Weights of a small GPT-style language model, trained from scratch on English Wikipedia.
Architecture: LayerNorm before each block, learned positions, biases, tied embeddings.
Each number is 128 + 32 x the weight over its row's rms, rounded and kept within 0 to 255. Layers, rows and columns count from 0. Numbers have three digits each. The size before them is the row's rms in percent of the matrix's.

# layer 14 attention key, 384x384, rms 0.163, rows 314-319, columns 0-127
095:151167166144149135169161120157126146170130149140085064111107135145119144061136124132176154150121137099050155130130093111136132203139172095129196166109097057092116161134105123156093116131170138110101096197176157157160116094114195176149151130154115104065105062131111095099148113155180087097104111063131159113163097063126079145098190143119150104063138109110133129092111080129144165150138
097:089102100122166138096162114068131118139143148164123037159143173163139117121089190174141133132154188150149127204146058188090147153142074161164117126174156110163159161087092161140105168107160065139138156112066027109129160117113148098157184122123156140151055124117125098080174086093053089137157152085118114140224122169138131130156133117155172144147122141147160126092111114150118129061166
097:171190155121141158146128118105132101171084091134175147113136112173141156124126126142069148148175111158101145091121139121089043125211129123078140133187177113127091130127165107105166158073186133154077144195121145082170138150150164112156141101112099147151120134173229101159106125161136099050105138134127113148130134162141144066141136153115070152146090144134137155122148154112074177058154
099:149194100127081184106092081129134152127160143075040102113180119139153100161181124124158136124102145124124147145111192144090108114185158134110117142093141106116069117097190112167123066101145118111137180134168101164122116084112122073133131168128141102152158159139188083125110162022104147131163105158114061148130132137081155119157155204126113215190136167147132171078145083093137114152132
096:087121180158167141080155163118112164100179117172154168123117118126179176137187155122166077147090150118104089126148095151167111097128090076088151107150114177166087059156195175122153147127093094123109181107094112122166136151108127110109040108154123169185072109085136154140177143114116137123042170156153113179144170128128115140096111150132153168186131085160138140099085091191134104116146
099:138147126137160121137036110164094137121150124124123118139108188151094120064071127093184153132089162182091087103144181174124189214150155138107202124113163168128125163159117083166166207118162146149144144113222092107132132108146124107176141108047088084174108089079094148128183123138120097109113147081107136122136097094079134144161101148144100178157113154106097093169103116116153138108106
# layer 14 attention query, 384x384, rms 0.163, rows 315-319, columns 0-127
098:160117156106166147229163158094141077149122077097198097107108154128163155121127100189132136049129092131076122128098052107135157037105120143099117139065092138135133107112149125129168124094165098159130095133139123126139150145173135180122095143110198163135161168138131107093202180136138179115141106150087106126120151135102148158145140110131149079144113152159176096096105131121094125123154
102:149124137077108168087167100115112109208162110130101116112162136139182115096053122133165147095159143120068188183068154082186121114083166123164188065124141110134133135096092118161116151160122132105125068173093089100132101066138114145142157131137140106100122125122107130105088094139139159078147096092076141089123121122109114103158186121147093075077126131100139134109179096094140132114087
102:110141133153156165077079119113142075060128141095114093144149119120116168202137138137148125155136122130116080166104199134081087139186111140139070102107149139140143141145149164135130103122081159068161163079121128170114148080065139058168131110152176154084135134124125116123113102098127117189177141113126106145157190115117130123110138124178156169109130108141130104175110106136097078150148
103:129154142074129142149165142124073128139159086102109123123119107098166122145136105111070153111100121157132129117085110183139060126078160125108087128147111184106072109138149077125131153193114120121136141166086197156101098161128091203130105160116192140150116192146191103098106100152132075119098098116117093096183138129120121172148082134160066076154120134147132100159164140066142142136121
096:145130106104157069157111107152238110100103072088141251104178169160084174114102102118083127161165147195104063141109113121112157129108145107106108153179136174118084093124105113107067150177120154077085113117129179097162133078141112124207105133069124108140167097091138107092159142130130135125156174154142121183103085143110168134132088148160123072121149131082173110143128145164078125127084
# layer 14 attention value, 384x384, rms 0.223, rows 288-307, columns 0-127
104:138078092107112197132151129170107158122154062118145132150139093098167096110085100109240062124169117164160125132140096125126160104164116162092162109139121185145184166090099155136124101111111125058092164125137127126075182119121168116080133104124054140126138188129111138135134090133120070127175110108116145082143179122108129094112134148093114150133160087140119125117164171165134121115110
104:123152102102127085063111122120111124172123113143167141104163162073124134119234153168077119147091121150119134126082172138115147129124129113138101143117143148095158139129103136109102128126115117093137136138075169201180107170133128109122161125082095161112138113117188044136063106099154056175146145131111163122127066148206171153151147131128159152167129117094111134110101074182104137138196
107:101163149099101067141075149112133148145119078124127152086082130137073128119138162123087124102085129164133154100121095133129143150136067102046127125113102162150139069141149129104151113162111149085181088113114193162096144176088143146096143090114180187074147116116105147129092189115148074179157080147143056112184109154182172125118117137111110095135108135096124128115163193140096150094128
115:202155125095113136140111167184162091076130195066139123143193086108130146162124172086136060133126111157145177084116168119149105139164102127111129162158126175118134117095207126115102118140085140138139125115101149128136164127087106079146092172079141091148146121139150199121159141154117146112095114159154078112124087118137106122120114140129123120141027101172194110087138147061115086102100
121:113050126137073103084127200114153168118121130132080118111131153126115071145092170114144131116153201082184132120136161094088144153087066093094097141119087136144139131151255180125114171162108148110063092104116177213170112146132117161120114129101153083065155151104202123150159110122097155139061110081079174112130138101092118144151118129139122147115192179112114122088120110090132117073079
101:087126120132154123138076167141179154120104116114201122138116088154114099086073154083130126154109128109129157186087094112076120131122129144150100159139184077142084150115142158126115153153108105108166112141103122121144140161097091103205148092155140131110113087158100094128154123157189118187162135177172114096158151105074118131136097151111105108117074073149112106172131160137104132082156
104:128115188118138078142159066123126129094153060134101115118202126171055124109142123092150066185075153163085086113162106110144176107079132078105171126120074144133143104122103098126156119121174142210153104147123094113106104077136124134175108116081126135112099137082101116157175141129191186137172119136124144057120090157077152127221086156145117131106136191127116165149121112095159162163118
107:095118147069123104138104151132109064140148084120165114189127134161097137115173129140095129112115109113104104105165131171071147155111126153122138106124123103108146127080152123094132143142087084151128134137156111110140116108134097132124100131089183171100151135207095072135086088136135159086096118210118118138183142150133158158139096111114065121117106183062080102155129136163062115148093
112:155205158114102130110133160109163101168133160091158172149116157154107129090096138166132143126062128136123090113124093139136059101069177136102187148125081112153056059107130102146082095171163097099127111089181117153113120091100157114148083138128140147111145149139110143073208235182056153103086150132154204143079087112153163139132139144157169125123127164112178132107167101138144084091125
106:146174106136151170112088110116153117130150126112116077172134093129147125182120094138080114063115142134151189142163105085136113131147120145186158068129057081131096161126120178096122097080112125168076104117182112128135118122107102090157125126139114154169114151215093165074124118138138159122101055106122136158166112144135142124092097102032088124108077178107143117110132205128102114082148
103:099130173096087138143099105091179139132119107110117127088128166146083064142055061121193091108183100122147094069170161114117162087148121120117105125079150075118076094119113179150131159129087147125118152144121140125116175138144120149101191094182113143101097123101116078140128162136099076217125140186135138138109158147124140144176129112226105182090127121109140112163109118137154096088122
112:190151127182115112139188141104124199125068124090103070158191116085160124125098174122109152090097169163087135134121157177086100083188109119126105171088154093175099170116151140115129120162160110153087103130115174148145106095127098096146110105096092106134141139126113099096110134115093120096183154181105128104084132096208142081099117139175055112146139116118096108159100163123166151076061
102:087114133110168135201124150148101129112079089114181156160160113139110129131133122131134095137081148143131163101121126140154098142155120110113127116185049154074110133156154147158127149112116113100110087128062101157133151186109152153107185183159151126144137131165195145129180173186149090137140107122093101167164177097136121160140113117085160137091115092174125130068115143118097125190191
107:139169127137110123134144084166086197149173093162127099142085165115090119096108176152153138150073112190117124153164080161135126110128161112161226145169127093133140145173171197133091135160165085118150134135117129133110150130093104147130075166175093090086108149119164176160200118134101132167168088117080052167155142169123152180136121086089156106099126120091107093155125123112145087148099
101:161132131068129105110118112153087108118133137160155087130107124110114101165097134093145113125148163147119111121138109082157136099165132140167153093154156119129147095150166118165167099101118181156120143094122129127129255119117111146129147201084140128152083125109136158078139075151120125145131167104071083124167159091099100108163115134072097140107132129106134106160155159080130144071105
103:081064168069093077149096118123128096151195084166178149146132105124112117122134103139105139082086132077146158130158090136122196111103155101205129090160130116168138079128124102127136126200151211140077144153150114117125156166135106093069132130129170151164100146120176069056119076131089094146100156126140144125120170062128140125158180144107109158168176132109133195092105147154135140129097
102:103143131126129122167085160109152145144095180114151144119110045122156143129178115106112188091125139145154109166080106125120108107127141087199168079087119072153147103132163126142087164145082139131133101151160139113165123138077127088115117116082104126139195100112143147087077123084098135106119164104172154130129125119113075133118132167120082057127112112139182092157081129091121145120152
108:148079087176140063133137135150118143097087123124162151135123067100113145102089104177110184104112157150174158192127145133175112080142135091137112100174117072088135121105168069168131114103157172144069122117105159186173155104117095135125121132151140109146083147119123091119082143117075138092119120132164163182127134180061114161148091113150106097134143116135142171143099117121149140143160
109:157138152073152169153142103192104179104137114204157064194134173157133098079118139153145144148136128160079044075160122132075150171173114104089087128131145188133134177110117138105127132114095117106168131123131098123089082111147124106154037102066083085171129110159110133109147108151129069072112144179098147086099123167133125126120170104139166118172161082181238107138136143128147101136136
106:125117163067072194100082114153106067125102097178100121142090164131115152094125110110173119185126129130076122069072106193181176097169160171131123107103083113133130183109124148143081119105147159168110131095102125136133155152094056122139031153137140073104109147122161089205152063193185131104145138135107133041121188155085095150164159100156102131167109155145146125120144165117233134112116
# layer 14 attention output (transposed), 384x384, rms 0.202, rows 288-307, columns 0-127
103:163124093155163086132152103081109128110134172120119146136144133107158120080171128110157161136185155140071098129161155139113158134135085134177020095164112142112108101198138129055129131186093175113120190151167105148151149108114110091112122152129079149192119129136129179095132097199139125083033111131080084186148192102099171178159132097119168114106140123154192110168120099110160109067097
105:114128179147154171152134142118093113121070094160175112121131098137122082173087106198071176147110119089120106130052171170130111163114092134138161129167154114160115163099173095082076142125176135116105125138122102091144067163137079177150117091094089119145218147129092123083107197035147121164116100153139102160105097165117099149141134089156061173111158102127103155153109115049143076108067
105:172185107147149106124122150127107116102101107117146096085115126131118087154177090177129129119138057156127166122143086118122159129111233133150144137194111132107133151177140117158074096034087112143167155132149069054193133112090135094119171145169114145112143181097081137207197186103101148136177094100151164152172153155139147178156104122140142084086052155146117121177103160143148094139082
112:148153111178072143149174188129097083156144085093145111067067196091147149153116094079144138118145138106124174124136130120146158121189145101104105079116161151168161118096149133148065174141083092166101153143102111142140123181119136116166102100090098152086084048128193116100157115137141113107148105049135164128146108158134139152102175160130100102116092139087113135131105161061120130134160
115:164113094086101093145099131113128082073092161116104187115156115123123089126182161186087133161131119180127132124165148157151218081118118166095112105111170131103122161135125119127115101154111152125120136201124113080141122138128148096197115119135089086152076119115110102116122104130109092154159197172125130156128083078147123134124158131174111159079108120052159103151205164097148118079165
099:100108106103134095155130084144131077090103121191081101155120127162103155103140153118158188171121126098150117120207154161184124142096141128161122109146119139112101122068117127102128097090072080112184154159113118125122124086116147145054091113147142118048123112124109130148119142107136122195131172116123075129075147108158123099150113129119100102106091152167118136119138069214115112146062
106:192150069135142132107166142169145133122146131081116148128109074136114162150132153139133148153178095107135098162210119125130141154164156148149159097150132146087144096141145092127126084136099173130139055133138128159149120132099088184130145153110103087119115119176123065023106100115095166173186167182098120091168105115167114097105137097127206113106143140113166137097078159121143141110067
104:113145145139139170120129171138131184188025105181146115113146092166099082131122167113091122133119097114163111110182134131218191146139142089183123170056140163106113066117148125160152087064141144097123126171109105134157130170094129090152058168095097174189126175151115143131151134117151098094138152143100112133130155090161140064070073123204153099119077155112170098126160109163133115165056
109:175133088100094160066174138123160146236153112133135143137096100061147128116060111170098144098163107160096132078079135132067136140134049049164139141132136139119061113126137129089104142181095111123089114142123107121161082106120053131117152137078129100062167080117117190080131081142124143152117075139118118124097074172122120167098112083101110098130122063132107177150116124144120084110140
104:149079104121113155119145136113120124163108132124137092133119131150158155085113143132128142078117092103158109073143180138160143082153186190122068130134111182127086159159155109059160083136105102126142162157084170151188154166164168181104112168107148154106131169068128083117163178160145140104112116136154101142190135114157171107170103143086130121102087108128120167105141166089127117186142
102:066198106144166181132102158154115156101099095091134103073142150122099124078136136166120168122161114151120150139138197158133100131172132101146144126159100096161154165127171155142130172130111183152178081094163128067155137140170155173108144122167101075128098167150125124139156116086153094171168123104136100166135097224176206068160086120067104172092157185102191070144116095170118148093100
108:159160126169118081131138093137116167092142159119121125180110169073189176115127144165099126146148129140165184144176116187191126154147150156127102149162118089128104138083161134185095164101122068145162108117119152160123082095132139085123152087088135102107141186099142162159093151138110081102138081115100084122068107170166125202099106127088087141120151147103123166135158107156170157138130
102:101113123127164106145169108135122102147117122056143159157079062142163096077120097113163130159083129084143146052166122067121120167106122107168080088105189169117146159108093165108086096136129144100118183144174098153168156136118064114223129114171092071090138135116134133096054085146114094149066146129111148135143027064117121158105138086120153170128137162152092110130120134096150143135142
108:146081106133119111164089115108084109152176052061164087147114093073109062090122170184074157119115116149056134079092089101142104080114194131134099136115156147102166097155128143169129146154145101123134123113105179224147121122135177132068154169104106088075154097096143108139110119153117146127115142143108158133145107071102112128152109171162138119140112142162154082134087107080113069102126
101:175047100142120107174122169121106155104144077164121106108107072120119139134180139098167103136152112052165106147102133119087120069141117095055089078082115097088134108130113151141107081135119212168112146091184115172110124148158137164104128148185125101156104079164167163116123160107122167122158160173105091117139094123095154077080099111133118077146127160178100178141184152126196045152120
105:204103107183169070134149136172129150091112128124085111124153108102165138097134096081082143192150116089071118109119184099168083151088095091133194099147128106168105067173199086186169103128150120151090132102148143112154110165101126128173097126126139141186149132141086104111113076136123104217125141158119107203097107073113207113123112085113082115105128137112178133142160136152181106117165
102:115151139082129084065095073142097117113111140098121104145112134118119144154155150117178179146139104177148090142102145067115116138130106211145116131117113157143171114093076155132144138127140089124084138164140115147082085109076171096108086157081139133107155153094156157178192086089157085088161101133168137098137151094142135098119149120105063149187134143147098133122094183135110121155143
107:166150170128130099132137145150178096179136136143115172129101152191184157118166123112124136029148155116125138154114135054116152100111134159113164088148177118131115125128108076133112123129192109122136073148131121182145146111130154089095207080073110056138128142118131132167148150115087195109110168114140114142115110081113118177108180145125157185222127102180123130113132155145162177155105
105:102074194164162125170157098129106100110166094093140102166089087121133108084097140094154162117153111118187131125100171160103114064099152132123142148166128152113091112142173122167140127147068089110119121117113155114148085116177096150193119124160162167175118119108130149080138102083155050091085067135165090098100167146125113134132116108116125106121141132129196118114124121107155152180141
106:188137189114138182153194120134141046106164110151163097104075082169126146103143138157160104092121121102097123123133096151136101129131132115165087161135125095099133157122151110151143158174150145127118098155113095147140142065091118150108118102109130134153052102119142178083093112139120151071184122091125158142115118147078128130160100153118142097135112102133175110122161127125118090140067